Weights of a small transformer language model.
Size: 4 heads of 32, MLP 256 GELU, vocabulary 1024, 1.57M parameters.
Architecture: RMSNorm before each block, rotary positions, no biases in attention or MLP, tied embeddings, normalized queries and keys, paired heads, gated attention.
Training: a variant of Adam for these matrices, 98M tokens, 12006 steps.
Each number is 128 + 32 x the weight over its row's rms, rounded and kept within 0 to 255. Layers, rows and columns count from 0. The size above them is the row's rms in percent of the matrix's.

# layer 11 attention value, 128x96, rms 0.152, rows 106-112, columns 0-95
size [ 95  87  76  72 110  96  80]
[[127 157 141 112 146  41 124 163 123 165 175 112 155 136 121  79 122 152 121 142 138 124 146  92 129  92  61 110 194 120 136 165  93 137 132 185 126 182 149 158 127 174 106  68 122 144 108 104 123  79 126 163 101 134  63 123 106 153 142 161 101 184 132 114 162 111 181 116  93 199 202 130  71 109 170 132 117 126 114 109 123 118 139 115 144 159 115  62 117 124  73 146 117 178 133 143]
 [204 122  88 128  86 183 160 109 126 108  88 119 109  91 101  85 128  40  87  76  93 174 153 149 123 120 142 109  88 160 142 152 112 142 131 151 125  94 127 151 169  46 101 107 132 131 122 147 133  95 153 102 151 126 104 139 126  80 166 157 111 121 134 129  93 179  99  85 133  90 161  82 106 111  87 126 156  95 111 120 115 143 132 176 100  60 161 165 168 146 154 161 113  95 180  78]
 [ 44 146 151 155 159 141 101 128 139 180  77  83 166 144 115 108 140 102 139 137 192 116  84  98 188 113  85 198 103  85 131 158 163 100 104 179 125 157 168 129 157  97 149 125 150  89 142 128 151 143 112 174 217 195 116 129 147  82 159 126  77 150 133 115 139 127 180 103  90 160 150 146 143  99 180  81 116 105 156 141  89 126 111 129 153 114 153 102 117 126 125 127 141 180 132 110]
 [226  75  74  82 141  88 172 140  82 148 132 132 108 100 140 137  78 142 114  62 109 121 134 118  96 160 129  77  60 156 118 145 108 128 126 113 135 140 112 141 152 137 127 163 170 109 106 133 116 111 181 164  86  80 122 150 104 153 139 134 138  57 107 136 108  96  89 171 164 134 116 100 105 132  69 118 131  84  91 180 175 105  75 163 109 106 120 176 147 148 158 100 114 110 176 118]
 [ 64 149 113 202 205  83  91 136 160 204  85 172  90 179 110 172 124 142 178 128 104 131 137 134 124 152 140 160 110  81 122 111 106 133 105 150 140  90 125 123 111 131 146 139 116 137  90 108 133 108 167 117 109 123  96 111 161 132 127 131 130 108 153  99 189 136 145 112 191 114 122 172 125 100 142  90 124 121 144 125 129 159 162 105  35 168 121  82  31 143 160 128 105 118 102  97]
 [103 105 140 141  83 165 121 117 127 144  83 174 109 136  83 101 132 123 115 179 116 124 178 122 113 106 103 104 142 116 120 200 174 121  74 166 158 197 123 101 144 106 120 104 131 132 150 170 127 122 107 183 136  93 130  90 122 148 101  88  73 102 127 162  69 174 109  82  69 124 213 112 193 101 154 132 112  96  74 126 100 117 176 148 127 107  93  51 149 116 142 147 126 139 101 111]
 [109 157 121  92 121 106 117 117  80 119 183 107 100 135 139 117 103 106  61 111 157  92 134 115 141 118  89 126 160  99 173 151 165  98 130 109 102 169 169 149 104 183 126  95 130 100 123 203 118 120  80 171 174 175 179 109 124 132  85 165 126 162 102 134 156  97  75 148  79 194 106 142 108  65 175 123 111 155 131  93 103 134 157  99 193  85 153 120 117  93 128 128 150  80  93 182]]
# layer 11 attention output (transposed), 128x96, rms 0.143, rows 106-112, columns 0-95
size [ 91  83  85  75 107  93  87]
[[135 133  72 186 102  86 121  51 137 204  97 110 132 107 100 135 142 104 207 118 148  94  98 140 122  86  83 104 150  56 104 138  84 115  90 129 153 151  93  85 108 111 113 165 117 120 112 140 114  86 191 129  80 145 116 127 125 137 163 135  96 114 200  93 140 182 140 106 123 191  98 147 100 110 175 194 108 175 114 159 145 134 120 112 135  92 125 104  94 118 114 144 128 101 115 102]
 [160 169 137  70  95 142 139  74  96 122 218  91 201 115  97  83  90 142  70  66 113 132 108 126  94 158 117 106 111 169  77 160 151 181 136 119  84  84 197 127 122 116 127 100 123 118 100 132 135 151 105 155 161 134  91 102 105 125 121 126 140 170 132 147 118  84  96 148 140 142 190 147 121 126 117  69 143 155 105 142  94 139 160  90 145 183 139 138 143 180 138  92 109 180 150 104]
 [ 69  91  86 137 127  74  88 149 200 118 104 190  80 159 115 136 126 148 177 141  77 116 131 132 163 149 179 119 119 106 201 161 133 115  82  90 153 117 125  93 110  49 109 139 127  79 147 148 114  97 150 123 100 159 129 126 147 158 125 127 109 129 176 146 134 159 170 106 150 172 111 133  88  88 170 122 154  99 167 182 157  61 182 145 156 144 144 157 126 122 113 153 145 190 145 126]
 [163 117 176 123 155 171 170 108  65 151 160  92 167 104 119  88  90 108  73 100 187 147 125 111 138 134  95 148 157 188  64 112 107 167 153 155 115 122 174 112 112 174 151 125 125 149 110  98 144 140 165 150 160  91 105 120  97 137 132 107 111 120  86 130 127  91 114 146 115 106 150 121 172 165 101  58 105 194  85 120 134 190  96  85 174 156 113 133 115 206 137  77 152 105 129  97]
 [ 86  51 106 139  90 104  80 122 110 149  57 200  98 132 172 156 134 131 139 167 142 130  96 144 158 166  93 135 113  30 119 100 174 115 182 152  98 184 123 157 150 114 131 141 162 138 107 112 154  97 143 160 120 125 134 126 154 128 127 125  85  70 146 147 143 149 118 138  96 101 131 129  76 101 187  96 123 100 133  71 136 151  80 127  97 171 118  87 140 173 112  88 122  71 145 155]
 [124 159  64 148  91  94 118 133 147 208 158 163 165  45 100  86 131 138  93 121 140  72 110 114  93 150 150 144 131 125 123  93 150 118 111 130 114 113 178  76 121 124 110 122  90 142 152 149 101 139 118 116 118 203 110 110 138  73 150 114  98 147 124 122  84 125 142 126 173 104 166  95 171 117  43 140 134 152 142 155  94 122 150 126 188 137 118 124 151  51  97  85 100 172  67 136]
 [ 98 141  90 109 126  85 103 137 142 113 113 137 116 159  98 174 142 138 173 115  84 113 169 113 137  76 188 101 123 139 180 137  70  74 114 143 165  77 133  96 135  99 163 112  71 103 141  98 100 102 134 148 104 128 119 150 116 159 149 133 134 124 173 123 103 179 142  75 178 121 115 162 180  91 154 166 155 110 152 149 126 136 181 115  90 101 113 216  70  42 123 162 141 166 106 140]]